Weights of a small GPT-style language model, trained from scratch on English Wikipedia.
Size: 13 layers, width 192, 3 heads of 64, MLP 768 tanh GELU, vocabulary 29803, 11.6M parameters.
Training: a variant of Muon for these matrices, 423M tokens, 6461 steps.
Each number is 128 + 24 x the weight over its row's rms, rounded and kept within 0 to 255. Layers, rows and columns count from 0. The size above them is the row's rms in percent of the matrix's.

# layer 9 MLP up, 768x192, rms 0.152, rows 673-690, columns 0-191
size [ 98 103  98 113  92 103 110 100  95 101 109  96 101  85  84  92  90 100]
[[131 148 111 154 117 118 136 134 113 143 181 155 120 157 115 146 151 143 125  98 161 159 134 117 162 144 133 150 169 168 131 174 113 117 127 111 167 112  90 152 106  74 149 119 153 147 134 141 163  99 132 107 119 144 113 128  84 169 128 160 122 166  79  88 146 130 107 105 151 128 182 143 104 120 103  96 154 139 109 136 162 145  85 109 117 107  93 128 103 134 109 114  82 131 143 178 125 137 109 117  84 139  73 149 136 108 131 124  93 146 157 144 114  79 167 162 157 111  94 123 128 113 110 118 151 153 140 100 155 167 125 105 141 123 106 166 109 137 136 106 144  96 121 130 120 142 118 146 200 134 125 113 151 118 144 126  99 150 102 114  80 147 117 130 104 136 119 118 127 122  92 132 121 116 114 168 154 111 120 130 114  87 153 119 109  99 135  94 146 109 118 123]
 [139 115 168 130  84 112 128  96 138 136 169 125 118 119 100 141 144 138 131 144 149 115  99 141 121 110 106 132 164 116 158 132 111 119 142 137 187  98  87 126 157 128 136 125 102 146 130 156 107 123 139 150 133  96  97 143 130 138 137 114 132 115 108 139 122 108 146 137 120 109 196 134 127 109 179 135 138 162 144 151 129 102 102 139 107 169 112 119 129 103 110 119 161 149 143 122 134 100 139  80  83  87 114 129 148 117 144 118 191 111 125 151 126 127 138 117 131  91  99 125 140 111 128 104 116 137 131  89 121 100 103 151 115 152 135  81  84 159 136 170 122 145  94 117 123 156  90 110 142  79  97 145 175  84 113 120 169 115 140  94 102 103 108 135 130 132 147 123 128 102  96 128  98 116  56 126  92 121 155 140 142 164  87 180 134 149 123  96  99 167 116 118]
 [120 106 134 128 135 116 153 144 147 166  67 125 134  88 110 119 122 113 138 129 130 131 145 139  82 134 158  66 136 112 136 177 142 102 106 150 103 131  90 146 163 139 147 159 124 126 158 128 111 132 152 137 132 185  96 128 142  91 175 106 116 115  69 157 140 133 123 113 108 134 153 118 126 127 109 115 112  68 133 137 131 109 137 119 156 154 178 112 146 129 111 134 155 166 119  88 110 132 127  98 125 143  99 127 142 143 115  96  95 118 179 143 127 141 161 126 146 144  76 173  82 121 102 159 145 163 120 145 115 132 131 119 163 110  90 133  87 121 144 142 136 151  95 120 179 141 149 138 143 136 118 119 137  88  88 148 129 133 130 128 137 117 114 144 132 137 143 127 171 104 152  94  98 117 138 127 103 140 124 172 121 135 119 159  96 128 153 149  81 167  88 161]
 [151 140 160 146 154 132 122 118  78 155 137 130 114 138 144 155 114 127 147 165 192 128 149  99 141 119  84 169 130 123 127 137  88 119  88 116 115 154 149 129 115 153 145 136 138 144 142 153  98 141 129 168 135 150  95 114  95 105 134 109  50  91 106 115 140 117 131 120 173 110 156 122 117 139 195  87 124 133  76 152 157 178  95 110 152 123 117 160 145 148 162 133 142 143 160 128 140 121 119 118 104 115 131 133  92 119 141 137 147 149 135 131 122 125 111 129 121 137 133 168 132 144 139 113 105 172 140 129 151 143 112 112 130 129 152 147 122 114  66 115  93 105 101  98 121 113 125 124  75 133  98 101 171 133 145 134 137 133 133 155 114 107 134 170 156 136  91 103 108  96 169  99 129 111 115 116 158 124 193 134 124 156 118 130 101 112 169 105  91 136 129 131]
 [157 160 123 143  89 129 135 103 141 128  86 125 117 151  88 165 147 104 104  99 109  69 106 120 136 133  90  70 168 173 157  76 148 166 141 116 100 120 155 110 130 117 111 157  90 121 133 137  95 127  84 102 161 119 146 152 104 127 110 151 102 139 152 108  98 118 150 121 159 110 109 136 148 140 136 183 108 160 131 138  80 137 117 145 131 133 135 173 111 130 122 129 167 153 108 123 114 156 132 154 114 151 140 123 147 101 148 104 124 122 142  99 127 107 114 114  85  90 114 124 135 124  98 109 138  90 161 142 153 144 184 163 131 149 160 146 142 148 176 125 135  92 137 106 135  57 151  83 109 134 130 138 101 145 105 115 125 126 132 103 156  98 144 131 137 119 139 116 141 137 129 144 143 110 126 124 143 168 147 112 102 124 146 120 137  58 151 118 131 111 114 128]
 [ 79 114 183 117 116 164 100 166 133 120 151 121 175  98 172 141 138 142 125 148 116  75 118 137 140 131 111 125 121 144  95 153 101  61 144 132 103  95  79 119  95 150 111 160 142 181 150  91 141 120 163 146 114 137 118 144 109 149 133 143  79 137 122  89 131 116 152  90 139 102 107 128  98 153 148 130 142 139 149 143 149 109  86 129  75 102 121 110 108 102 102  87 109 143 105 122 140 151 157 152 133 165 158 154 162  91 112 149 149 130 121 128 135  95 128 129 102 109 117 153 121 141 112  76 118 136 109 122 146 118 128 124 104  74 139 149 118 151 114 101 129 137 118 122 132 112 140 197 145 105 141 112 108 166 131 128 145 129 161 130 112 146 140 161 119 111  88  92 141 118 155  86 148 135 136 131 146 160 143  83  92 141 135 117 113 115 133 113 134 146 140 146]
 [ 85 124 136 105 139 126 105 132 136 145 168 186 101 118 142 155  83 110 126 122 118 145  80 121 154 161 185 123  94 117  57 149 126 140  84 109 116 130 101 137 174  93 107 127 141 151 141 137 141 138 119 110 129 143 116 129 130 126 132 125 128 116 143 170 139 112 162 143 114  99 132  93 137  79 114 133 152  78 147 137  87 115 128 140 126 145  71 140 156 101 138  91 116 179 140 116 142 173 114 154 110 155 115 114 121 115 158 117 146 186 147 131  90  97 131 132 124 131 143 140 142 108 144 157  72 135 134 119 120 126 121 128 108 138 143 123 138 125 117 155 144 113  88 116 102 148 114 143 128 154 101 133 125 116 145 130 149 132 134 140  94 136 154 111 114  56 126 167 108  75 178  98 122 152  90 128 143 136 136 113  98 118 118 106 130 178 143 143 143  96 136 148]
 [122 126 120 139 123  74 132 127 129 173 126 151 139 156 116 132 122 165 118 138 123  99  98 163 104 132 201 173 183 113 105 129  99 170 159 126 142 125  90 137 147 134 121  84 167 154 113 120 126 129 192 132 163 157 153 153 111 112 102 150 119 104 110 134 139  94 134 139 156 105 119 134 146 127 123 134  96 127 144 187 134  78 142 104 138 103 100 108 108  97 140  97  91 133  87 161 152 134 164  85 158 103 116 125 132 111 153 117  97 131 100 134 129 117 162 153 135 128 117 146 150 117 120 159 126 128 167 170 132 124 120  96 123 112 138 126 110 110 139 129 133 120 168 128 128 119 120 109 146  95 133 145 139 123 101 138 107  88 136 160 182  92 100 146 117 152 123  94 157  99 104 106  82  96 144 147 165 118 109 109  89 113 155 138 122 124  82 111 153 134 126 129]
 [115 118 136 115 132 127 124 134  93 108 135 126 166 110 103  93  96 169 126  73 176  90 145 111 156 163 146 104 136 114  90 146 126 100 104 135 145 143 147 132 147 107 131 127 132  87 115 110 113 140 115 138 142 173 157  87 127 124  98 114 128 136 123 112 152  79 150 175 124 128 105 149 120  96 110 133 167 118 141 119 119 128 139 112 134 154 125 124 135 145 141 137 182  99  78 167 170 140 116 145 170 127 127 141 140 141 120 123 176 159 119 171  95 109 179 132 111  55 109 139 119 144 125 124 135 117 144  90 109  97 148 163 118 148 170 166  84 117 174 161 136 106  84 132 100 132 138 124 117 137  87 143 167 122 127 126 158 138  98  85 133 142 116 119 122 108 163 134 114 125 175  98 163 121 152 112 126 136 160 125 177 119 124 133 110 120 164 125 117 115 135 140]
 [154 150 118 156 150 119 118 112 114 149 108 142  94 149 146 123 105 111 155  88 131 125 110 121 113 100  89 141  72 107  74 129 160 162 115 150 129 126 110 113 144 129 155 171 125 129 114  78 120 157 130 119  93 115 139  80  93 133 106 189 120 136 120 132 160 113  98 115 124 110 107 122 157 135 116 131  79 122  79 157 120 157 156 135 142 166 118 108 176  72 136 148  68 123 130 124 152  85 170 146 146 127 124 134 122 128 166 126 120 114 143 163 145 111 165 121 109 148 146 104 104 111 153 131 125 159 128 131 153 106 108 156 156  80 145 151 121 110 114  78 140 118  99 131 130 108 119 180 103 109 130 154 124 111 136 150 109 112 123 158 179 148 137 167 159 176 146 106  95 143 133 136 116  93 103 149 121 143 128  90 126 100 107 112 121 138 117 150 124 140 130 110]
 [146 136 133 134 162 135 107 151  91 126 121 101 129 125  99 142 162  98 104 112  84 133 140 155 147 131 100 150 177 104 140 187 145 102  97 100 121  76 119 145 162 100 135 111  93 145 126 146  92 111 111 124 145  97  77 117 136 154 139 142 110 120 100 113 167 147 130 148 127 171 103 105  87 121  98 131 136 135 152 137 127 117 132 133 111 141 139 114 101 108 160 128 147 139 120 123 150 133 113 123 136 129 164 118 125 110 142 126 120 170 115 143  75 140 127 150 110 122 124 116 163 143 117 139 101 135  94 138 105 127  91 127  96 124 112 168 165  93 122 149  97 144 152 175 105 136  90 187 130 125 125 132  96 126 134 147 126 112 122 138 134 132 112 148 137 112 162 132 145 163 142 168  92  95 127 171  87 122 168  88 141 115 148 153 128 107 197 120  85  63 116 153]
 [147 113 190 153 167 150 144 135 119 149 170 135 141 159 137 139 113 145 146 154 109 130 120 139 143 133 104 144  92 116 139 144 137 141  85  99 103 126 128 152 131 130  97 116 128 151 130 111 146 177 108 125 148 136 139 132  89 123 109 151 115 167 109 102 134 135  98 113 127 117 126 152 116 111 144 159 144 122  77  99 163 142 144 119 160 146 119 161 121  91 106 115 109 133 127 111 156 191 208 160 137 105 122 115 112 104 161  90 159 130 108 126  87 102 102 127 108 178 115 121  97 109 122 162 166 123 144 108  90 136 148 163 130  95 117 106 130 123 117 115 140 134 110  94 138 172  94 146 147 150 112 124 122 108 131 140 169 139 158 120 120 116 114  93  92 129 159  99 143  98 160  87  99  85 127 130 150 143 152 135 144 104 101 178  95 124 134 111  82 155 148 105]
 [109 132 138 121 163 146 161 130 172 124 129 145 139  96 125 129 131  60 124  93 146 145 108 122 149 144 148 138 150  89  66 130  98 125 133 117 150 179 140 130 138 101 134 187 173 109 120 127 153 113 127 126 133 109 104 123 140  86 147 108 111 141 159 150 135 140 124 107 142 156  95  98 100  95 143 151 125  84 163 152 108 109 131 129 143 151 120 164 112 132 121  58 110 128 130 117 158 148 134 206 128 152 129 123 153 105 102 133 137 179 117 109 143 140 158 155  89 114 115 135 124 110 151 131 141 151  79  96 172  85  92 171 138 165 168 140 129 119  94 139 125 112 110  98 143 136 132 123 126 150 127 108 121  96 134 111  87  89 146 137 156 123 124 107 130 108 104 131 110 117 102 120  99 139 117 153 148 119 141 111  99  96 118 157 129 111 106 166 150 119 106 157]
 [179  99 152 132 119 102  96 112 144 127  80 153  89 115 134 126 121 122 118 126 145 134 125 148 139 131 117  99 142 125  95  81  87  81  88 137 126 104 131 191 118 137  96 121 148 128 147  98  95 122 116 124 172 105 151 150  93 132 128 166 111  65 140  83 120 157 134 139 123 131 131 140 127 127 118 115 115 149 146 113 170 187  84 157 136 184 121 185 129 119 159 142 136 122 119 138 118 123 162 125 103 147  92 151 133 151 135 152  78 169 148 102 105  82 132 138 118 145  89 139 152 158 121 161 134 137 150 117 150 134 178 155 150  96 125 141 109 131 113 110 105 151 115 124 162 131  86 149 142 133 125 161 137 137 118  89 128 106 171 123 131 141 150 102 130 124 122 131 139 104  87 126 182 128 163 116 107 114 144 110 131  84 158 138 121 148 138 139 147 132 122 133]
 [ 95 128 133 115  69 145 159 140 131 110 144 130 129 108 190 173 169 138 118 181 127 160  84 160 123 133 140 117 134 147 141 154 126 110 125 118 183 110 106 141 132  92  85 103 135 141 124 111 151 175 152 116 155 117 149 128 131 156 159  97 127 174 136 109 135 141 118  99 133  91  99 149 150  98 147 157 104 145 135 100 125 114 147 107  93 113 111 115 147  98 125 137  91  89  95 115  97 140 171 129  95 120 168 112 129 153 149 114 104 148 136 122 109 150 129 122 105 131 144 195 121 145 177 155 119 119 156 119 130 107 122 147 136 131 112 114 131 141 161 141 142 122 143 116 150  75 103 145  95 130 120 144 103 115 158 156 127 110 151 107 119 107 106 117 151 106 135 140 103 108 132 160 114 116 155 164 188  80 146 133 149 156 122  80 138 135 117 116 130 153 115  80]
 [124 118 119 111 147 104 177 139 115 104 164 105 121 114 126 113 162 161 132 139 126 160 158 109 144 151 143 131  95 106 119 174 148 115  96 168 126 167 127 113 105 125  98 147 174 133 156  67 121 136 113 146 113 156 163 151 134  97  94 123 169 143 127 163 142 115 144 139 129 160 113 177 117  93 145 147 128 117 138  99 132 112 155 141  99 138 118 108 182 116 124 127 128 127 133 119 166 135 129 150 133 136 154 144 173 151 137 148 131 161 102 134 129 136 172 100 110 121 139 122 119 122 182 134 151 107  96 109 149 109  98 116 195 140 116 122 185 115 123 122 174 199 137 150  89 174  98 131 138 140 127  88 153 140 169 109 154 114 123 121 142 133 127 141  96 155 165 112 131 108 125  92 154 140 112 145 119 111  91  97 159 149 132 103 131 138 103 126 138 108  91 123]
 [114 126 113 123 144 122 130 150 126 135 135 159 149 126 156 124 126 137  93 110 107 126 133 116 103  97  94 120 118 134 144 108 109 180 146 112 160 160  96 143 176 142 179 134 106 140 110 154 128 118 195 114 136 120 115 117 142 138 111 156 143 121 140 167 149 117 126  93 154 125 106 119 205 130 130 129 170 110  98 119 148 133 128 114 141  79 135 120 127 167 135 114  98 141 114 115  86 134 150 118 125 139 143 113 127 133 153 127 141 154 110 127 150  78 127 109 125 141 121 154 117 116  89  99 121 143 152 150  99 162  99 100 109 137 121 104 158 100 103 151 109 137 112 152 157 112 130  95 118 139 138 124 112 128 144 126 187  96 134 150  78 143 144 156 140 152  78 106 129 103 125 156 137  98 127 141  73 132 144 137 120 129 146 158  72 133  91  44 104 106 139 185]
 [129 112 135 127 133 169 114 113 159 114 112 174 132 132 179 125 127 131 134 104 106 138 150 149 100  93 141 108  83 146 131 142 115 120 143 121 152 101 114  90 150 111 144 119 182 129 122 129 148 123 136 108 106 173 117 108 151  91 145 118 165  85 111 132 122 140 166 139 136 162  63 179 134 130 145 104  97  89 127 128 127 147 116 149 171 113 150 182 149 108 106  74 152 117 135 125 117  81 124 155 178 149 179 131 117 127 102 151 123 122 119 101 143 171 169 111 133 113 147 126 161 107  93 131  94 142  92 132 115 110 117 155 127 150 167 113 108 101 119  96 122 148 153 117 110 153  97 165 129 161 149 128 178 116 128 107 118 140 114 153 152 122 130 121  75 101 155 112 121 103 163 135 122 110  90 131  90 147 131 115 144 128 151 140 166 127 125 134 122  92 153 154]]
# layer 9 MLP down (transposed), 768x192, rms 0.0426, rows 673-690, columns 0-191
size [102  94  99 123  86  91 129  94  98  97 108 100  95  84  82  82  91 112]
[[146 122 138 146  95 127 148 103 158 148 102 133 138 144 107 125 131  75 161 156 131 153 180 179 164 130 125  70 122 121 140 136 127 128 123 163 103 108 130 114 127 117 108 113 144 148 155 128  94 142 103  64 151 126 120 169 141 137 157  84 143 120 108 130 158 110 168 174 119 127 155 113 151  93 156 120 116  77 108 127 147 157 154 102  91 117 128 137 134 132 100 112 180 124 135 133 137 130 127 115 150 126 109 144 154 137 135 139 112 122  88  81  88 107 135 105 149 152 110 147 133 134 105 112 110 124 140 150 121 116 156 177  90 109 123 125 132 122 170 126 121 144 155 148 119 174 138 150 135 135 138 134 101 120 158 167 119 149  95 130 183 130  78  80 154  91 126 173  92 126 139 131 153 128  92  98 125 122  98 143 136 104 155  97 134 159 135 159 116  83 128 115]
 [105 123  83 167 118 105 110 141  87 138 161 101 103 155 127 113 140 159 163 122 134 111 124 144 154 141 156 104 115 188 107 108 117 154 114  81 140 125 145 160 103 116 154 103 175 138  92 124  97  98 144 130 121 107 132 167 157 120 167 142  99 164 149 155 154 105 129 170 133 145 118 139 136 119 148 111 164 186 174 134 136 125 146 170 115  94 115 139 173 159 115 134 158 138 134 135 166 113 143 102 129  74 124 135 134 162 123 134 155 172 138 138 116 107 157 144 114 168 136 113 116 111 145 123  87 161 127  98 127 127 103 122 144 123 118 128 107 121 127 174 141 121 152 150 115 123 163 141  98 104 104  80 122 149 136 136 129 114  96 124 107 136 103  90  99 117 147 161 181  94  93  97 109 142 105 160 101 121 106 137 157 112 133 145  97 152 156 116 101 131  96 136]
 [138 119  96 128 129 158 137  88 122 139  91 120 153 117 120 146 108 127 136 177 103 142 131 125  96  71 134 101 156  97 160 120 130 112 104 146 128 171 116 162 163 132 156 116 112  86 106 143 111 113 124 157 122 110 106 149 104  96 111 142 132  87  94 138 104 158 142 131 122 121 138 106 158 180 131 119 110 130 108 153 130 114 139 122 139 106  94 117 146 139 192 144 165  83  98 128  85 128 129 140 115 143 119  94 129 143 112 159 150 165 131  75 103 121 108 163 110 174 111  59 127 128 146 106 128 125 144  96 101 141 140 182 150 148 112 119 116 126 125 153 124 141 103 136 123 142 130 193 122 161  73 146 126 122 113 128 159 130 140 128 128 139 103 101 138  94 112 110 119 139 114 135 106 128 124  97  98 123 112  68 117 172 131 124 102 140 182 169 114 114 113 136]
 [131 125 170  96 107 143  93 130 152 167 112 127 119 157 122 120 106 135 114 133 132 139 114 132  91 145 105 119 154 145 187 164 149 128 129  94 135 110 102 117 148 143 168 116 119 157 105 124  85 141 114 113  90 120  96  98 167 131 160 140 125 126 138 117 134 130 136 139  95 130 175 130 102 101 152 114 133 155 113  89 125 125 140 110 138 103 128  87 127 173 129 120 129 118 102 124 121 169 121  81 128  88  80 111 100 119  91 129 106 163 186 139 156 103 149  98 112 138 134 140 162 137 145 121 159 108 137  97 146 153 166 145 137 123 179 104 129  87  91  99  85 133 135 145 142 149 115 111 120 121 126 123 141 137 105  91 140 103  74 142 145 118 133 104  79 144  91 124 154  88 167 122 144 119 113 142 150 108  47 124 147 140 150 111 147 123 170 107 130 123 108 145]
 [151 146 152  99  98 125 169 130  83 138 100 106 163 105 143 108  84 127 156 109 150 144 132 113 135 111 114 126  91 153 111 123 112 111 118 108 158 116  89 136 141 134  90 131 127  95 129 109 129 162 178 128 102 151 132  81 151 106 102 158 141 113 129 140 170 130 145 112 109 120 151 132 135 170 154 122 108 111 135 116 155 138  92 120 133 136 105 133 132 134 149 139 109 110 143 145 170 107 173 150 134 106  99 127 129 150 111 120 156 147 132 131 102 147 127 120 179 152 137 123 131 112 140 163 108 163 126 128 103 162  99  68 120  91  85 127 138 104 123 133 159 172 144 111 147 190 122 126 106 104 133 153 141 115 153 123 169 116 131 133 102 140 157 116 104 129 108  86 161  99 124 102  94 125 158 134 196 148  99 203 113 160 114 154 102 134 156 153 121 143  99 130]
 [ 81 155 123 118 126 180 154 136 141 120 170 137 168 130  93 156 125 130 114 101 111 132 152 154 153  99 116 144 120 148 117 125 155 107 115 108  87 163 103  94  68 115 108 142 163 174 130 143 109 151 121 138 109 103 106 146 124 130 115 160 118 147 102 109 117 127 139  80  94 104 110 126 118 142 129 107 122 127 147 179  72 136  95 157 119 110 160 141 135  96 126 115 138 132 167 101 118 171 113 150 115 138 172 149 139 130 118 152 126  99 109 131 152 146 129 120 116  89 122  90 124 113 141  94 139 137 152 101 130 124  98 120 170  99 131 135 126 138 132 202 137 159 129 124 164 121 143 151 119 144 166 137 115 130 108 137 131 179 115 181  82 141 131 132 162  91  95 160 149 114 153 100 119 102 135  85 117 147 105 105 105  93 140 140 146 112  98 137 137 118 134  76]
 [159 135 127 118 177 154 145 138  73 104 124 140  87 130 142 101 129 138 109 155 106 121 126 109  62  83 152 130 148 132 150 105 151  94 117 128 137 112 146 149 146 110 145 120 183 119  87 141 124 165  89 181 111 133 103 143 117 130 151 153 124 144 148 148 165  94 113 155 135 133 131 130 134 121 133 131 111 129 114 126 114 146 140 127 118 105 140  96  99 108 106  85 130 123 145 128 159 171 111 177 117 140 133 125 109 101 129 128 141 146  68 108 113 133 118 132  96 116 128 154 144 175 154 177 170 147 128 127 181 161 107 111 163 141 114 108 122 131  76 137 140 142 145 129 144 165 122  98 119 150 123  89 127 143 129 133  91 127 163  84 126 109 128 183  92 160 117  97 123 130 137 130 125 141 114  96 148 118  93 129 140 123  87 114 115  82  82 133  95 112  94 157]
 [136  90  95 114 130 113 130 130 145 148 111 106 178 130  95 130 117 113 139 138 169 105 103 123 119 125 119 137 115  96  92 155 148 122 140 119 108 109 150  90 123 128 119 183  81 107 130 128 131 111 138 124 134 157 155 154 133 131 143 119 167 128 126  78 135 147 126 152 144 150 156 105 113 166 109 134 149 120  78 111 137 132 151 116 146 160 127 150 119  85 103 139 158 178  90 120 126 131 141 103 127 166 144 145 127 150 110 103 156 139 203 104  81  89 123 131 151 116 101 134 182 143 125 140 135 139 120  79 138 114 143 148 132  76 150 138 140 168 148 123 113 151 130  96 198 125 131 116 105 141 122 121 123 130 101 137 156 182 163  73 100 133 143 117 104  86 150 127 127 141 117 133 159 122 124 138 123 119 168  89 118 120 108 148 104 169 146 107 174 102 119 131]
 [145 157 118 113 146 151 141 100 188 161 150  90 162 161 117 137 176 123 115 129  81 128 138 139 115 147 166 117 121 169 129 101 146 122 119 148 105 112 125 140 141  99 151  97  85 130 144  96 151 123 146 163 158 120  93 147 107 144 152 144 134 107 152 147  84 117  73  93 107 114 101 104 141 113 171 159 129 143  73 163 111 108 122 149  85 115 152 120 128 135 141 145 105 167 171 128  98 149 119 147 126 162 131 164 163 119  93 151 103 129 149 115  95 120  75 150  98 146 138  95 123  99 146 112 163 154 105 119 133 151  89 126 176 123  94 159 172 117 138 110 114 142 128 133 147 132 143 164 123 145 126 149 126 136 143 106 110 132 126 135 100 115 130 169  90 138 148 102 138  98 102 145 135 124 111 150 145 120  89 122 104  88 104 118  87 143 139 135 121 135 126  82]
 [117 127 131 165  59 162 133 113 153 110 140 145 169 141 135 127 151 122  88 140  90 116 105 143 141 145 155 132 191 165 156 206 104 115 125 122 143 135 131 121 109 101 134 121 123 146 155 140 108  87 106 108  92 135 131 130 105 154 146 114 103 147  93 101  81 143 146 167 152 152 149 144 145 128 123 161 118 134 155 107 154 117 165 117 127 104 139 110 153 190 106 131 159 132 111 137 116 155 122 140 126 120 133 130 127 122 127 130 142 125 106 102 119 149 104 128 183 121 107 100 130 123 112 142 134 123 147 125 109 138 150 131  96 144 134 123  65 172 125  97 100 134 123 120 163 138 106 154 106 113  93 152 114 114 111 116 150 162 132 122 111 117 136 114  95 140 132 133 127  94 128 122 144 149 154 147 215 139 138  96 122 106 102 106 167  72 116  84 113 127 114  89]
 [138 130 127 114 107 148 124 176 116  91  93 134 154 130 114 120 138 100 128  81 110 129 146 134  96 135  92 166 153  99 162 139 142 120 117 116 138 106 113 154 172 145 112 101  95 114 103 140 142 142  97 163 134  93 134 111 140 122 146  79 111 102 137 154 139 150 139 129 106 125 160 123 107  97 140 186 138 140 157 108 141  86 158  73 113 120 104  98  80 102 154 166 165 148  88 120 120  84  98 117 139 141 146 124  99 152  81 162 121 123 110 141 126 139 119 179 111 111 143 167 123 163 152 138 134 121 110 146 139 126 103 111 125 101 147  93 151 149 138 110 152 126 117 122 121 150 126 159 113 138 128  96 142  86 118 116 110 131 121 103 164 141 110 152 134 123 133 165 151 143 182 107 126 122 112 132 125 125 195  87  89 145 166 133  91 134 134  74 157 124 100 126]
 [135 107 117 108 104  84 118 153 105 150 130 134 123 166 122 125 136 102 131 108 147 115 121 111 115 135 129 169 140 129 143  98 134 104 133 190 111 136  94 149 139 155 167 105 123 132 119 167 112  73 150 173  91 118 109  99  92 112 118  95 149 119 164 132 127 100 115 117 146 130 108 119  83 135 142 114  85 104 150 147 133 110 126 130  97 133 152 126 150 137 150 104 112 154 110 140 140 118 104 120 119 142 132 154 146 133 114 144 138 208 141 144 108 138 181  79 163 122 162 135 113 169 124  99 173  72 121 148 107 133  94 108  92 108 106 125  92 144 170 164 171 133 116 142 121  76  94 121 130 125 132 132 165 142  93 131 108 100 108  92 118 102 124 153 118 141 130 116  95 132 124 157 129  94 144 113  61 109 137 131 158 118 121 143 133 167 122 148 114 107 115 160]
 [ 98  91 105 143 113 126 144 141  96 123  84 121 123 134 125 111 142 171 122 129 173 155 147 120  90 119 143 118  94 142 152 115 136 160 115 153 130 124 113 146 139 122 154 144 126 103 140 120 148 105 134 180 185 117 159 150 124 154  97 139 123 118 108  95 156 127  81 125 116 133 130 119 164 125 133 107 136 152 130 127 140 124 134 148 140 114 140  92 169  83 183 194 101 106 113 116 107 141 114  86  56 100 139 132 108 159 138  96 136 127 149 147 137  95  89 113 120 133 175 132 121 110 116 147 118 132 136 166 120 164 142 118 101 109 142 110 119 126 160 101  99 125 125 167 141 141 172 170 115 137 131 120 138 145 137 150 165 120 106 147 124 133 122 126  88 100 158 134 158 145 133 105 131 132 109 105  83 123 101 153 174 150 152 130  93  94 148  79  74 145 114  92]
 [ 94 161 110 135  93 122 117 158 132 125 177  92 126 151 158 125 103 125 117 142  82 129 116  98 159 111 151 180 129 107 162 168 113 146 164 154 142 111  93 132  96 110 142 100 166 156 127 132 160  99 141 125 106 104 127  92 134 118 151  88 126 199 107 120 147  92 158 125 161 177 115 155 180 145  97 175  76 151 122 118 102  96 105 148 120 133 113  85 162 112 103 110  93 114 117 134 129 143 150 132 112 127 103 105 170 115 125 100 150  88 115 161 163 135  77 113 137 147 132 121 132 132 126  90 122 114 122 132 106 132 142 158 118 153  88  96 122 145 158 154 112 135 144 150 121 110 128 102 116 132 126 120  91 112 121 156 167 104 141 134 116  68 134 144 137 106  91 140 120 117 151 101  99 115  94 105 115 146 153 158  90 123 133 121 132 126 124 134 135 116 121 142]
 [140 137 135  85  81 107 151 139 105 151 105 129 133 152 117 125 126 119 136 133 134 132 180 142 141 115 147 113 116 103  98  82 138 128 141 148 134  98 123  86 127 110 118 128 136 109 115 149 157 106 141 130 127 116 112 165 151 102 118 173 127 119 131 145 115 158 123 100 152 164 159  90 104  60 149 121 109  74 117 106 139 109 117 139 129 151  92 148 103 157 131 137 151 164 160 156 154 115 113 135 147 126 130 147 115 181  74 131  85 152 131 133 145 139  95 130 192  88  74  75  82 157  91 111 136 104 154 103 119 121 138 148 123 119 127 143 143 177 115 114 135  68 131 120 123 139 121 131 113 160 153 126 149 116  96 104 136 119 143 118 148 132 132 149  86 151 137  88 176 156 115 120 123 144 133 109  79 127 168 157 109 120 132 149  87 142 116 141 114 128 119 127]
 [147 144 106  99 143 113 117 120 123 111 116 134 139 144 109 112  88  87 156 145 128 121 103 159 123 164 151 164 108 137 142 128 125 120  90 140 141  86 134 140 133 142 130 101 144 103 121 152 135 128 103 147  78 113 149 107 119 185 119 171 161 120  89 108 157  90 141 157 126 128 152 132 162 165 139 102 137 132  87 104 177 121 141 101 120 110 167 100 117 112 137 116 108 122 120  88 114 131  98 125 147  90 116 136 134  68 104 103 151 125 150 132 112 142 160  94 151 140 113 158 122 115 106 122  81 174 137 100 139 167 186 118  90 169 161 114 141 145 170 157 109  95 110 149 139 125 140 141 133 134 129 178  87 154 132 142  92 158 130 171 131 101  91 152 152 126 124 123 117 128 116 146 100  98 115 108 147 154 101 139 124 148 106 133  85 104 156 165 167 137 110 142]
 [122 112 145 135 116 149 148 131 126 132 116 107 136 144 124 128 145 111 155 191 167 115 141 145 135 178 110 119 154 146  96 114 133 107 111 189 138 107 115 114  73 124 129 143 144 135 146 117  86 121  82  94 169 128 128 164 119 128 184 134 148 118 101 132 120 128 147 116 127 135 135 135 135  95 121 154 104 114 129 121  95 144 161 159 126 131 114 123 141  99  86 128 148 119 114 153 116 114 111  84 135 111 110 133 109 106 127 112 161  97 113 121 136 138 141 112 127 177 178 116 152 129 145 108 109 108 107 110 160 123 164 139 131 135  82 178 119 121 129 106 120  95 116 113 105 160 141 112 132 122  82  86 131 135 136 106 100 100 136  92 137 116 120 144 117  87 153 143 115 137 145  98 149 186 132 104 192 189  92 157 161 114 134 136 166 116 147 203 141 141 135 117]
 [161 158 147 156 107 116 126 118 134 110 161 133 138 110 135 127 142 111 138 128 175 114 144 124 139 159 141 148 180 134 153 171 134 158 132 126 114  93 132 142  89 115 131 143 126 116 129 156 108 164 166  36 156 117 116 136 156 128 126 143 105 120 133 108 141 104 145 112 137 137 165  80 125 136 149 126 116 131 121  98 133 114 126 160  90 166 123  79 164 119 101 154 105 137 123 142 124 113 129 119 117 136 144 138 148 170 146 168 136  92 113 162 157 167 123 186 128 115 151 130 128 149  43 145 123 155 160 136 127 128 178 128  86 104 134 125 136 144 149 123 112 112 122 149 135 112 126 129 126 191 147  98 136 141 107 105 119 105 134 106 109  98 121 139 114 125 129  83 133 144 106 120 150 130 122  84 160 114 142 141 127 146 105  73 104 175 166 141 172 111 120 126]]